config.yaml
n_head: 4
init: "normal"
final_lr_fraction: 0.0
seq_len: 256
Each number is 200 + 40 x the weight over the matrix's rms, rounded and kept within 0 to 999. Layers, rows and columns count from 0.

# layer 7 MLP down, 128x512, rms 0.266, rows 0-108, columns 0-63
191,261,164,207,202,121,186,202,260,231,222,183,157,195,145,159,166,164,203,213,187,129,135,169,218,205,175,229,183,207,197,208,273,215,171,136,290,152,199,198,279,183,157,240,244,208,179,198,165,161,146,246,246,212,216,199,240,244,234,168,215,191,171,165
187,162,184,223,114,153,237,175,230,220,162,278,200,184,243,217,141,148,176,245,191,200,158,164,177,266,258,229,197,185,236,103,143,235,116,208,183,327,218,307,189,213,149,197,251,237,250,243,188,148,211,164,167,204,245,148,222,146,77,233,252,224,212,199
183,204,231,175,143,155,220,208,238,224,223,172,166,195,67,229,156,195,166,244,194,156,183,215,190,218,169,164,263,254,216,207,212,224,202,179,149,258,181,200,207,173,270,233,166,209,194,206,275,238,232,197,181,231,223,154,141,253,265,126,205,140,148,221
201,236,226,194,157,175,213,212,235,169,210,189,275,201,240,168,209,175,200,194,181,248,169,175,224,209,162,211,169,254,120,156,239,254,168,164,155,202,231,207,165,216,242,262,139,157,199,176,102,278,200,145,171,164,288,196,263,148,178,149,212,247,163,121
180,174,215,202,126,180,191,191,169,146,213,228,273,267,201,178,211,212,245,238,194,176,192,187,162,208,245,211,211,231,86,160,181,215,193,192,180,229,172,197,153,250,257,219,205,184,143,229,216,153,215,130,150,151,176,224,131,167,241,200,190,192,161,179
179,165,188,207,175,229,224,202,155,228,246,230,171,183,215,230,204,202,239,220,163,185,191,244,228,167,243,147,188,198,191,205,221,231,176,224,178,216,160,172,261,127,273,78,224,251,225,237,217,153,257,197,189,286,275,210,178,171,232,179,232,160,234,199
249,179,167,241,105,188,250,135,141,195,160,158,237,167,195,193,178,254,186,211,226,218,180,234,206,215,165,203,232,229,226,184,160,175,227,238,227,185,131,192,219,200,193,224,161,182,292,169,211,204,191,237,254,411,190,218,188,278,186,213,222,185,190,255
170,167,186,232,138,231,185,212,207,244,230,222,204,221,189,222,178,204,279,199,221,184,145,227,155,214,125,208,176,193,171,206,125,235,212,267,175,229,189,200,249,194,202,191,222,234,162,207,179,208,184,230,259,148,186,194,199,180,258,156,213,161,206,258
215,224,216,177,181,197,231,218,295,180,183,180,286,235,211,205,223,155,194,259,145,166,177,169,175,188,181,214,200,203,113,236,216,242,195,177,201,268,172,188,234,210,220,171,221,225,161,196,204,231,214,248,212,172,202,211,166,163,202,297,194,250,203,147
199,146,197,153,178,200,138,151,166,184,193,154,185,164,100,195,189,275,145,249,243,109,208,175,194,260,195,265,131,169,130,252,239,266,257,156,222,234,204,140,179,193,177,163,185,227,178,157,204,118,221,195,181,199,221,237,211,207,294,228,213,186,168,201
204,203,184,201,220,275,185,182,186,217,182,197,156,172,146,214,155,240,174,221,168,194,229,195,178,226,205,219,165,207,217,168,123,233,224,177,180,270,179,266,285,154,263,200,239,126,165,178,223,248,236,232,228,286,219,161,159,138,222,230,205,191,144,182
192,249,217,308,215,150,204,230,199,226,211,255,186,158,141,205,241,104,241,265,275,128,179,203,189,285,161,222,199,133,183,214,186,188,192,141,175,181,262,292,170,147,182,163,216,200,260,173,163,253,227,244,154,214,192,154,186,239,271,172,159,190,293,237
192,221,216,159,176,209,227,216,254,205,193,154,225,165,154,162,186,193,199,182,157,233,208,204,240,139,172,142,185,291,168,193,189,173,230,151,234,245,246,206,167,148,192,207,268,176,201,207,212,249,214,184,203,268,209,237,173,146,223,192,185,225,338,167
180,131,204,122,113,235,231,210,120,138,183,198,167,241,197,253,161,107,209,180,249,252,193,117,148,223,196,192,121,150,219,234,219,192,184,220,199,262,193,151,196,228,136,219,281,192,188,232,207,163,241,168,235,180,136,95,143,132,202,165,218,200,154,132
228,204,181,298,151,187,161,187,150,200,127,214,216,215,170,165,229,202,189,138,199,241,229,102,269,228,192,180,207,183,236,215,274,264,191,157,181,261,238,215,160,198,236,216,204,145,281,254,196,108,160,212,173,236,251,250,232,182,200,252,213,153,165,233
204,203,222,188,159,152,231,255,224,144,187,195,189,197,192,213,205,154,199,215,211,231,173,206,162,194,256,203,209,255,226,175,92,246,201,224,234,185,154,190,170,210,226,263,192,220,208,209,182,228,248,198,129,234,330,120,200,280,203,173,149,196,211,219
285,257,173,223,152,184,207,193,248,212,129,217,243,191,201,154,161,255,230,122,188,226,181,216,159,220,138,194,234,212,129,173,187,265,233,200,227,203,169,171,333,222,249,271,264,151,231,276,250,243,157,232,200,194,236,135,210,214,198,171,193,197,290,172
133,152,181,247,178,163,239,167,160,167,240,138,218,176,252,174,235,164,226,220,161,206,213,154,189,146,192,231,178,215,176,197,274,153,165,197,205,143,245,158,206,186,244,180,172,184,221,164,207,156,208,172,208,177,170,233,228,253,177,137,230,179,156,239
205,167,228,186,168,220,233,179,302,213,270,162,256,261,197,224,187,181,216,223,268,247,272,223,169,210,314,146,210,209,140,196,111,183,148,189,195,160,180,177,231,188,116,174,231,175,185,219,236,196,216,182,282,242,154,117,250,120,157,225,223,166,140,147
237,169,180,202,124,110,200,200,214,166,190,128,215,185,168,238,168,181,161,171,242,195,169,157,195,247,237,207,228,224,239,243,156,130,255,172,189,247,191,166,166,144,299,189,142,123,211,205,204,182,218,182,192,241,144,226,248,143,244,145,186,196,189,200
177,271,181,223,159,177,147,216,217,158,214,120,174,199,223,203,237,195,247,204,164,116,196,220,239,237,221,183,156,204,275,198,242,204,192,166,228,236,180,184,166,233,152,185,173,199,203,221,212,199,142,262,210,263,253,200,232,135,249,201,199,229,204,234
185,182,237,165,237,224,182,187,237,268,162,232,167,201,168,140,187,164,244,158,187,203,187,210,189,216,173,225,216,243,219,177,268,204,216,166,152,246,205,193,192,157,116,183,160,250,217,180,148,146,204,185,131,235,198,187,195,125,196,189,195,249,204,243
215,133,212,181,233,192,191,208,221,217,210,179,244,211,231,202,204,150,193,179,169,173,190,226,231,220,294,156,211,206,105,183,204,159,171,143,98,165,239,170,286,177,172,249,220,160,222,230,156,141,249,191,207,193,151,228,166,249,170,208,170,199,250,170
196,129,198,205,225,227,199,172,180,233,171,162,206,195,197,207,162,203,217,258,233,156,137,240,135,197,225,190,216,243,204,202,189,228,244,261,207,205,184,177,162,164,202,204,232,237,148,206,153,148,187,267,210,229,146,176,152,196,211,234,206,210,145,216
219,208,161,159,135,214,231,213,164,197,170,196,225,232,166,176,239,207,135,223,197,227,264,230,165,177,186,260,176,201,104,184,195,218,164,158,186,211,227,153,277,247,211,176,152,210,196,202,237,165,191,191,236,149,236,218,229,251,244,277,200,149,254,234
211,184,236,221,235,124,164,223,126,249,148,223,285,248,217,210,228,236,212,177,278,167,214,229,254,222,172,191,243,219,213,204,180,222,217,273,241,170,187,244,223,195,220,190,150,225,234,151,146,216,227,240,193,195,161,221,243,204,157,193,175,199,181,220
135,199,242,142,185,152,233,171,201,162,231,280,133,201,180,195,193,204,153,231,156,119,180,93,256,165,207,141,120,246,201,248,183,178,142,229,223,141,245,176,178,200,222,178,213,219,167,201,195,240,305,249,210,99,212,277,149,262,195,200,205,208,223,140
203,160,232,243,196,263,220,185,242,208,150,244,167,228,235,174,204,229,148,146,189,99,120,218,157,186,137,268,163,224,187,197,167,203,240,161,213,283,209,221,190,229,213,123,144,176,195,186,214,212,306,164,202,191,195,152,182,276,200,186,219,181,199,216
188,160,199,198,226,248,176,111,185,124,231,220,136,183,76,190,195,237,183,226,199,172,232,130,213,176,176,134,139,209,194,317,181,287,194,201,181,207,167,117,168,170,279,257,175,154,146,192,92,234,248,215,185,176,180,167,205,211,194,258,223,184,261,155
243,210,159,236,210,204,138,224,201,198,199,198,163,161,170,189,212,181,192,273,165,217,197,181,235,205,187,210,191,243,174,254,173,174,187,217,238,190,192,170,204,216,245,174,237,225,252,234,163,312,155,133,221,236,307,191,249,259,158,217,209,191,272,191
213,166,223,249,231,166,231,185,186,124,246,149,45,178,127,178,196,225,168,192,137,187,221,278,237,174,226,160,256,210,146,221,159,141,275,216,207,247,167,153,179,214,193,208,182,181,196,193,210,224,107,182,178,96,250,205,168,161,250,124,179,198,207,229
194,176,196,268,213,196,179,173,186,167,230,158,164,227,186,250,166,203,214,149,222,229,190,160,189,166,156,139,288,244,240,194,253,213,212,226,213,245,242,213,199,209,205,175,184,176,230,160,207,194,185,184,131,216,165,198,237,111,153,217,205,197,144,164
183,210,163,231,187,230,244,233,227,246,226,291,185,170,192,220,145,186,195,161,207,179,213,205,233,286,205,174,235,193,249,176,213,122,178,213,202,112,180,185,199,230,272,254,202,154,244,246,222,287,215,237,181,196,200,204,124,161,206,247,182,231,212,157
300,199,174,190,138,195,197,101,264,195,198,194,226,166,206,223,186,238,196,195,220,176,183,201,252,226,155,150,111,193,231,118,239,226,207,202,234,198,197,240,253,228,253,194,178,193,247,186,251,182,246,224,207,260,122,180,271,175,191,236,195,261,184,229
221,155,232,194,161,222,176,199,193,148,201,218,205,190,156,236,229,218,181,197,161,158,169,176,251,130,180,114,212,210,242,208,169,243,167,206,159,224,208,187,193,181,101,203,213,260,211,201,188,133,165,159,195,123,232,147,159,280,232,223,205,172,230,266
221,124,207,164,154,248,251,196,179,190,198,173,145,242,217,201,151,190,179,231,223,176,172,195,240,147,191,180,174,201,230,273,233,125,159,207,203,104,166,133,244,201,190,157,225,191,161,255,171,148,168,203,223,177,126,189,239,215,202,159,201,231,214,176
215,197,197,146,199,231,183,165,248,146,211,191,248,260,128,184,181,187,231,219,139,180,178,93,219,179,249,181,157,173,216,229,282,153,186,176,187,241,203,210,185,189,162,181,229,174,233,215,229,244,183,204,260,195,172,232,203,178,245,212,186,187,231,224
229,258,188,180,168,181,159,196,172,145,135,243,259,262,260,260,263,215,199,126,237,176,257,231,261,197,181,223,186,219,249,221,135,198,196,181,201,225,216,240,181,205,212,236,183,153,197,196,221,203,224,189,216,205,193,182,226,189,250,185,226,213,175,157
203,177,135,228,161,194,190,170,170,184,222,218,159,216,169,175,226,180,228,199,141,224,205,160,147,150,247,153,169,237,225,113,176,204,199,177,271,226,183,255,263,244,227,231,186,207,286,197,219,256,177,213,193,167,223,149,214,273,180,251,240,230,189,200
186,206,260,239,171,189,227,230,297,198,251,185,216,264,181,193,154,199,151,150,170,172,129,274,205,179,249,160,202,186,308,212,217,105,173,60,213,210,193,157,321,190,159,265,161,217,147,185,205,193,228,184,207,158,212,176,218,153,162,255,193,102,203,224
209,185,221,234,224,195,193,198,244,167,209,136,189,162,174,225,157,232,235,162,183,161,198,143,217,227,236,166,236,286,145,250,224,191,242,149,166,242,200,204,225,205,207,218,205,235,217,187,161,181,199,145,235,213,282,226,253,221,186,175,214,254,188,195
205,219,188,293,210,253,244,175,183,232,185,191,201,187,116,199,249,193,187,229,160,223,205,135,239,211,257,232,256,151,188,182,154,202,223,167,205,222,184,237,210,195,183,93,218,149,177,182,193,170,198,141,177,283,219,176,132,174,186,195,206,190,242,260
145,168,215,184,221,243,217,208,199,188,174,189,173,165,218,182,166,166,238,256,143,216,166,277,116,222,190,195,220,218,174,215,296,264,273,189,189,195,183,142,172,171,268,148,162,218,252,240,160,228,156,161,187,178,190,203,165,160,217,205,192,114,120,201
189,207,195,246,256,187,228,169,175,261,169,198,186,219,178,200,175,213,168,253,156,207,276,205,219,109,126,180,154,196,191,193,163,195,212,215,195,198,148,209,157,112,196,181,171,200,240,197,196,262,184,151,180,164,196,152,176,198,185,197,215,191,194,201
200,252,217,240,152,206,226,143,187,203,172,170,267,175,248,177,228,175,167,211,247,151,212,253,149,235,213,205,252,202,197,224,139,205,169,214,184,212,185,180,209,214,249,199,197,113,179,195,206,200,203,248,180,172,202,217,175,224,212,187,190,198,197,259
139,195,227,185,175,215,223,202,209,176,225,270,202,215,172,220,233,220,126,219,172,173,155,146,262,199,223,177,168,208,183,262,188,212,205,228,167,225,155,245,118,242,180,125,200,195,187,209,276,161,209,57,194,252,171,213,193,199,260,175,208,147,137,179
198,218,157,158,237,246,157,217,221,183,187,200,149,168,128,165,180,203,185,226,179,157,194,214,207,170,188,191,185,198,240,229,224,211,255,208,198,164,217,224,140,205,188,359,185,167,230,206,133,101,206,172,175,132,198,218,188,165,237,217,191,191,168,243
204,234,242,260,86,163,217,196,196,218,209,184,222,214,156,199,212,278,233,169,149,198,196,178,177,175,154,261,164,206,151,124,211,265,181,212,232,194,137,145,146,221,128,115,205,209,261,179,195,268,170,206,203,90,229,209,235,246,258,235,161,245,231,141
222,165,241,194,215,189,231,208,181,226,148,186,230,151,211,188,250,239,154,206,199,214,200,187,206,122,263,221,204,169,202,139,214,222,212,171,188,187,210,124,209,156,185,146,219,238,221,170,200,140,203,159,174,143,234,199,180,174,146,181,201,232,158,163
197,208,180,146,250,265,209,217,217,212,241,205,278,231,70,175,131,219,197,159,182,260,239,230,185,226,191,193,208,143,204,227,189,150,230,167,245,268,284,170,233,195,297,265,213,191,229,235,225,146,169,150,199,250,195,133,224,194,179,254,219,240,173,165
226,237,189,205,232,160,180,148,218,243,227,203,150,212,243,210,188,225,247,209,192,205,238,141,205,198,216,167,238,195,199,187,201,207,199,181,190,185,244,226,147,244,253,237,182,197,101,257,128,157,169,209,190,237,160,191,237,159,253,219,214,223,163,188
210,175,185,218,203,214,173,187,221,193,146,267,207,199,206,215,141,182,150,228,209,170,259,190,247,216,158,197,191,238,115,185,140,186,197,215,191,176,199,169,183,217,287,124,249,194,246,145,208,246,140,216,163,218,222,158,198,226,193,197,236,85,215,226
274,194,189,204,241,220,206,200,265,191,207,135,34,249,229,186,180,131,219,220,160,150,146,175,221,229,193,178,253,217,174,169,127,106,202,242,148,188,148,215,263,224,119,203,208,261,224,188,178,216,164,270,170,279,154,207,186,202,160,247,184,183,175,183
217,190,217,237,294,264,216,250,200,242,236,204,229,186,175,187,173,214,184,233,219,176,157,216,150,106,240,224,241,260,195,200,157,165,207,171,222,220,250,192,172,209,147,198,196,200,170,209,242,144,257,210,161,189,251,184,204,244,201,213,196,186,264,211
202,149,150,170,203,214,168,78,270,179,216,157,200,162,131,204,179,171,280,161,249,246,208,214,193,198,170,232,234,198,195,238,201,221,233,162,279,198,211,214,122,251,190,115,118,159,100,182,207,163,231,157,223,159,252,158,128,201,163,218,213,208,146,146
159,182,156,262,204,213,235,214,203,266,229,260,232,166,176,197,167,261,192,223,195,152,114,239,241,167,215,267,260,141,150,191,179,275,220,115,192,199,196,167,172,133,214,247,170,188,243,234,167,198,135,175,210,144,176,198,200,221,149,172,270,156,179,271
171,268,216,177,275,145,167,160,216,204,202,200,264,245,218,239,168,166,179,253,225,221,172,220,113,204,239,249,209,231,217,165,179,217,172,173,240,163,186,193,219,265,175,229,257,158,157,268,179,196,268,174,267,247,204,236,153,182,159,196,170,165,235,152
214,247,147,297,222,243,194,246,226,229,193,179,253,221,254,178,251,182,251,209,186,244,197,190,195,297,180,251,205,226,210,228,232,203,226,255,148,202,270,216,169,164,225,191,194,151,195,237,231,249,137,138,218,267,225,236,238,213,201,178,270,317,166,234
216,161,220,207,193,216,186,184,250,201,173,197,201,206,194,191,188,205,123,210,281,187,129,215,209,230,221,241,132,143,205,182,171,216,203,123,272,243,218,220,163,197,245,178,198,181,175,206,155,212,263,211,161,258,233,217,161,161,166,220,270,184,215,191
155,251,220,204,248,189,206,123,208,155,254,252,258,176,252,211,209,224,171,149,199,239,249,125,236,164,251,188,136,196,197,130,287,162,153,192,183,215,205,172,177,216,233,206,208,283,241,221,139,211,233,196,275,232,167,217,190,228,180,226,225,178,178,164
223,207,191,145,138,209,186,235,181,179,156,115,213,220,179,225,269,223,244,177,197,201,197,179,194,174,247,240,208,186,132,259,214,250,222,157,179,192,211,170,211,313,171,83,187,177,211,210,190,224,171,235,256,238,246,195,182,196,210,173,204,219,323,217
157,227,184,214,185,190,211,205,122,227,238,106,140,207,259,219,208,212,218,192,231,225,228,188,109,155,234,166,257,274,223,168,196,176,240,213,253,181,219,193,230,175,179,180,268,153,151,222,262,165,240,190,254,162,146,174,258,170,253,227,226,197,286,224
186,158,203,259,202,224,174,202,104,191,181,174,145,112,224,214,222,200,216,234,127,208,233,149,216,251,206,234,247,265,192,184,237,183,135,225,173,349,109,189,173,185,221,166,254,212,193,200,202,239,185,228,215,172,236,271,206,210,145,212,252,132,199,239
196,200,209,231,235,205,265,139,267,245,156,188,266,219,204,230,168,207,103,133,212,208,167,160,190,257,215,155,172,190,223,205,263,214,169,112,199,210,178,233,238,202,170,179,186,220,154,204,253,223,197,203,198,203,173,224,228,239,224,207,194,178,225,227
225,229,193,185,184,212,162,222,226,141,198,126,207,213,205,177,205,199,201,198,201,159,283,222,184,247,223,152,168,219,176,210,168,167,229,146,191,118,197,147,216,218,45,227,186,156,89,186,216,169,134,129,192,205,123,238,207,127,160,237,200,214,137,220
188,145,188,175,169,241,155,195,209,137,168,255,217,236,149,210,173,177,181,182,155,242,191,268,271,147,178,200,189,235,236,223,216,148,174,203,228,182,175,158,220,127,181,239,126,242,220,208,193,125,250,212,165,192,192,163,171,157,215,264,175,210,184,226
234,147,195,194,217,156,198,238,197,207,174,197,193,205,206,224,207,182,187,187,150,199,153,225,226,132,317,291,159,217,213,242,219,151,247,240,244,165,263,104,246,236,150,213,198,177,184,200,253,213,183,192,190,139,243,143,240,154,166,144,180,248,143,184
171,168,209,236,209,184,160,207,148,225,200,271,171,206,262,196,159,183,242,167,158,267,161,146,214,213,209,194,215,217,184,290,252,236,137,250,233,223,199,164,199,245,166,154,217,211,150,222,185,328,146,221,210,247,181,229,265,188,191,143,180,229,179,223
180,264,183,170,230,177,240,154,239,219,172,151,174,175,234,174,162,202,199,200,175,291,155,186,147,182,219,185,182,228,92,211,170,130,221,225,198,202,171,173,170,200,202,64,160,170,205,168,93,244,205,229,172,212,130,129,184,147,184,165,171,216,246,249
140,217,171,191,259,152,224,182,167,257,180,137,151,223,152,164,181,221,215,191,170,135,150,133,165,242,174,169,174,207,174,72,202,211,188,294,145,251,167,277,164,252,181,175,249,159,213,180,197,156,202,180,175,231,265,194,222,199,202,220,258,203,225,156
129,134,233,241,265,144,191,118,136,237,198,269,230,225,172,201,194,148,153,189,220,167,184,90,193,199,247,167,124,116,202,225,181,198,232,164,148,168,249,212,207,175,227,234,181,218,203,282,240,212,162,179,176,246,227,228,137,199,251,121,179,164,178,211
206,254,208,170,206,148,226,219,164,233,155,201,196,173,178,198,237,183,220,171,201,213,239,179,197,258,205,224,231,182,267,179,160,197,169,165,123,237,147,281,202,223,230,313,203,141,221,143,195,208,236,252,127,210,114,196,199,223,231,250,175,242,177,228
149,161,143,249,152,238,212,220,174,187,164,200,119,216,155,178,227,204,288,187,148,217,228,192,160,123,143,207,250,188,243,235,183,217,224,189,180,204,200,194,140,176,176,211,159,273,191,151,212,247,203,218,205,120,146,219,190,192,145,197,266,231,165,200
211,158,209,205,162,125,231,157,177,278,142,207,165,238,170,219,284,250,223,238,161,179,192,303,246,222,124,253,195,184,233,173,168,185,227,226,203,140,174,204,161,149,210,252,212,121,261,239,148,231,246,124,176,236,165,211,245,186,220,183,187,207,243,166
212,210,194,262,150,190,189,175,165,178,219,247,241,138,162,183,240,143,234,176,213,189,189,225,223,177,177,242,221,228,224,191,221,230,158,98,264,230,180,250,192,138,202,205,174,251,204,165,153,213,146,196,186,277,156,215,191,226,105,241,224,256,180,187
188,237,206,202,204,172,163,299,136,184,247,165,165,176,327,179,157,226,216,206,213,218,218,221,232,184,168,173,225,114,250,193,186,218,207,199,242,169,193,249,234,181,202,89,196,229,202,224,212,190,199,244,181,182,173,214,154,238,242,184,241,249,278,209
230,230,208,226,162,170,199,177,140,164,148,183,183,170,207,153,211,208,112,186,229,202,247,199,189,181,200,153,278,212,194,160,312,165,182,198,230,147,205,192,242,151,231,217,223,250,207,205,223,215,210,225,218,224,187,193,233,227,207,232,168,163,219,208
194,176,207,151,190,214,195,212,145,184,208,156,267,309,201,203,184,214,258,244,240,199,170,180,180,209,213,223,147,205,191,176,237,168,223,179,185,217,232,226,232,194,241,245,214,235,193,197,246,222,203,180,204,188,121,191,176,250,196,211,252,261,173,205
180,228,177,174,204,200,226,208,233,181,256,196,240,255,224,209,206,163,141,203,218,161,189,167,206,176,211,263,131,227,141,291,140,178,138,164,200,221,187,185,198,249,176,183,168,156,190,203,206,230,198,200,150,188,196,174,152,96,219,206,217,249,237,193
120,221,200,164,288,165,217,171,155,108,160,179,150,88,202,192,232,237,167,153,132,179,240,237,298,162,154,214,194,123,185,286,274,277,231,244,216,124,258,187,168,156,216,199,176,196,205,205,159,209,203,255,220,144,191,207,198,226,225,189,221,205,146,232
183,188,225,238,113,203,217,167,85,200,195,130,267,188,193,260,199,188,169,206,201,205,214,224,184,294,205,159,173,135,215,187,170,165,220,168,220,212,232,155,218,189,257,130,181,163,158,244,251,197,215,191,143,234,235,202,167,198,176,131,224,212,233,230
220,198,208,107,215,248,195,185,141,194,158,121,187,186,248,197,155,178,240,156,137,215,242,166,143,178,296,215,177,220,195,243,265,234,240,210,130,95,133,185,238,261,169,196,176,240,175,176,165,158,147,212,215,181,211,232,295,212,127,225,214,199,300,156
196,213,234,151,176,172,218,148,201,225,182,246,213,217,222,177,100,179,221,218,226,202,230,145,189,235,184,147,198,216,232,226,263,219,204,239,202,189,131,183,221,227,138,230,180,181,186,185,216,228,183,193,190,243,185,201,145,207,241,168,203,202,196,212
242,220,176,231,201,283,190,186,187,215,144,251,237,251,204,226,234,196,120,224,208,170,160,186,199,220,208,213,218,166,212,122,189,161,273,180,238,152,161,151,183,245,154,129,225,203,212,184,190,197,173,206,166,224,169,192,195,201,156,152,214,292,239,267
262,178,221,201,163,202,246,216,116,218,180,156,212,202,183,228,226,200,208,230,115,171,209,164,224,160,209,245,169,182,180,272,207,255,195,185,197,238,207,230,297,218,205,251,187,190,210,182,211,175,177,228,196,165,234,240,271,221,251,178,224,202,297,251
161,182,201,219,269,278,166,259,255,179,189,239,151,167,199,249,206,219,205,170,192,195,179,187,197,160,241,246,172,226,152,221,234,256,227,229,271,184,150,175,84,221,160,212,191,152,174,174,327,191,270,205,161,171,199,164,206,143,154,219,227,225,219,212
135,169,210,156,129,221,264,206,239,267,237,124,194,204,142,210,197,246,204,158,170,194,159,240,160,226,262,268,248,215,219,197,322,217,147,180,235,302,173,183,145,196,233,195,238,235,201,238,178,208,195,220,170,274,271,201,209,305,215,252,195,190,219,200
125,248,154,209,233,228,262,145,186,169,197,256,297,216,199,220,229,206,188,273,216,156,203,228,172,267,119,149,216,183,127,170,160,114,206,159,219,234,185,193,170,193,216,193,178,136,181,222,259,217,210,191,162,140,110,174,212,113,225,184,195,144,247,199
157,205,175,127,254,251,252,210,202,204,197,219,169,223,242,228,162,251,218,225,272,179,170,211,167,266,242,188,274,151,114,225,214,189,188,224,221,225,242,226,167,185,117,163,166,211,192,162,216,226,221,155,192,206,232,186,135,246,150,222,219,218,152,240
124,196,220,248,232,181,208,207,194,164,217,228,146,229,218,243,235,227,285,163,205,171,147,266,149,171,170,276,134,278,284,218,221,237,156,188,225,235,239,166,204,161,215,214,195,225,208,230,209,275,258,236,185,189,254,209,144,236,159,202,226,236,155,153
213,238,265,246,157,247,191,228,127,211,247,182,141,197,232,213,211,212,154,192,180,190,178,226,186,160,189,218,211,187,201,258,209,160,171,129,275,190,189,182,262,194,237,148,221,227,196,197,157,232,166,239,216,221,195,184,223,204,225,176,214,206,228,222
162,219,193,220,199,100,185,141,223,188,198,276,209,199,206,203,179,225,241,261,214,158,176,200,131,203,154,154,213,197,239,215,188,258,169,260,215,204,268,233,138,263,219,189,156,213,220,244,243,219,249,178,101,231,273,230,227,232,210,194,224,187,172,139
225,204,223,198,219,250,176,186,209,214,204,159,194,216,253,202,267,196,243,221,216,297,201,216,234,220,179,157,168,181,191,157,178,107,190,134,212,140,192,214,205,268,247,191,232,88,110,197,212,198,230,203,162,236,208,141,210,200,190,216,248,155,155,204
187,179,181,220,161,163,186,277,216,181,133,125,207,141,153,191,200,166,201,221,172,229,253,204,202,181,195,246,193,216,195,111,256,197,204,169,134,161,157,256,232,199,231,193,232,191,284,188,190,190,185,188,242,234,169,232,286,274,193,196,199,133,202,163
241,206,207,230,174,222,210,140,252,141,205,160,143,252,176,187,164,177,203,193,206,195,167,101,174,190,231,193,183,246,123,225,203,286,172,211,159,164,186,193,200,241,170,305,149,174,184,215,206,305,229,170,182,204,164,164,224,256,206,191,191,187,213,154
230,224,219,247,180,171,176,277,253,166,227,202,236,263,221,223,152,202,291,167,171,234,157,213,186,140,244,181,190,139,230,195,224,268,149,239,200,147,174,215,152,170,222,193,252,207,248,198,206,205,249,186,193,223,170,153,222,163,220,189,165,211,228,192
232,232,174,222,270,176,178,225,157,204,201,239,193,156,176,193,203,244,155,183,226,164,241,152,165,236,265,248,257,160,275,185,241,179,196,180,240,172,198,200,163,255,259,129,191,141,179,190,300,262,189,190,157,282,241,173,213,206,255,185,213,156,165,198
185,174,191,259,225,229,178,124,213,221,291,203,206,189,185,206,171,192,232,208,206,213,158,183,171,203,174,217,292,180,219,159,232,196,185,144,227,204,143,173,232,242,170,223,193,150,273,232,157,180,172,221,264,157,240,136,187,208,225,136,213,224,230,217
234,230,177,212,183,176,165,201,190,135,175,275,260,217,166,219,162,238,196,229,180,147,200,179,178,161,139,201,218,153,231,253,216,216,233,190,164,201,205,185,197,215,294,262,198,159,100,181,240,182,169,163,217,228,181,187,187,189,232,217,184,205,233,177
199,252,200,133,213,173,258,154,191,196,164,184,155,158,272,239,182,169,244,222,245,189,127,219,221,166,234,200,187,169,228,241,250,228,193,136,287,224,162,204,218,282,128,280,204,170,142,192,195,189,231,200,234,190,131,170,150,241,238,206,165,251,169,199
166,119,219,190,176,199,210,143,175,212,214,149,160,202,250,113,245,169,234,186,246,228,183,165,179,205,167,193,199,164,168,290,218,226,244,216,254,199,219,169,208,188,161,212,174,145,259,195,234,197,202,224,188,261,232,188,156,195,286,181,194,171,222,191
237,227,156,250,171,241,168,123,201,193,231,176,205,146,227,231,120,199,208,190,188,212,185,247,122,161,205,122,225,242,166,235,186,192,197,146,187,192,233,153,167,152,201,245,227,226,198,194,289,175,229,182,119,171,226,164,170,298,162,224,163,242,148,183
126,273,177,229,150,212,171,171,184,172,201,170,222,144,185,209,172,194,233,238,182,173,241,193,227,208,214,240,233,207,228,177,140,219,200,169,149,282,189,149,202,183,179,146,110,230,156,243,167,125,203,176,137,133,193,120,199,216,192,204,216,198,163,225
232,226,174,204,162,198,215,222,165,217,139,224,207,234,161,237,218,192,228,145,197,219,253,155,283,246,250,166,253,185,145,307,229,110,177,147,185,181,213,125,188,233,90,275,186,245,247,219,150,197,182,159,159,131,176,179,174,201,239,183,204,229,175,193
203,220,204,131,178,189,161,229,223,202,236,252,143,208,266,235,233,196,233,198,247,247,187,191,204,210,235,176,290,228,282,247,229,184,185,222,195,201,140,252,217,291,142,163,182,278,141,225,123,183,174,237,219,155,169,192,218,218,247,197,224,132,156,242
244,245,222,185,190,144,195,246,271,188,200,202,172,213,204,222,221,250,192,199,220,215,176,191,178,272,248,172,258,246,223,216,211,188,210,237,231,198,191,186,111,132,226,151,212,263,174,231,136,268,217,200,228,267,226,209,211,234,238,159,245,174,263,148
203,220,208,192,189,188,172,221,149,157,208,162,228,155,257,210,183,192,235,211,144,248,284,296,162,209,211,226,234,170,235,222,124,150,216,217,163,196,195,260,166,236,172,75,172,143,185,178,186,213,251,195,232,187,227,213,184,178,235,224,206,251,173,214
163,143,241,199,228,166,213,178,220,204,272,187,177,172,198,192,211,232,215,143,166,163,242,186,253,206,187,109,224,263,203,185,222,146,146,160,221,87,233,153,223,139,211,270,188,190,223,169,215,248,162,208,163,170,167,184,251,296,245,193,170,179,255,186
213,246,221,191,214,173,228,143,146,188,179,220,185,185,204,181,160,259,130,271,165,136,257,201,252,90,216,150,167,162,255,234,165,191,224,249,192,272,253,195,208,197,232,201,147,164,182,177,225,161,121,211,219,158,246,198,177,236,145,172,202,219,153,149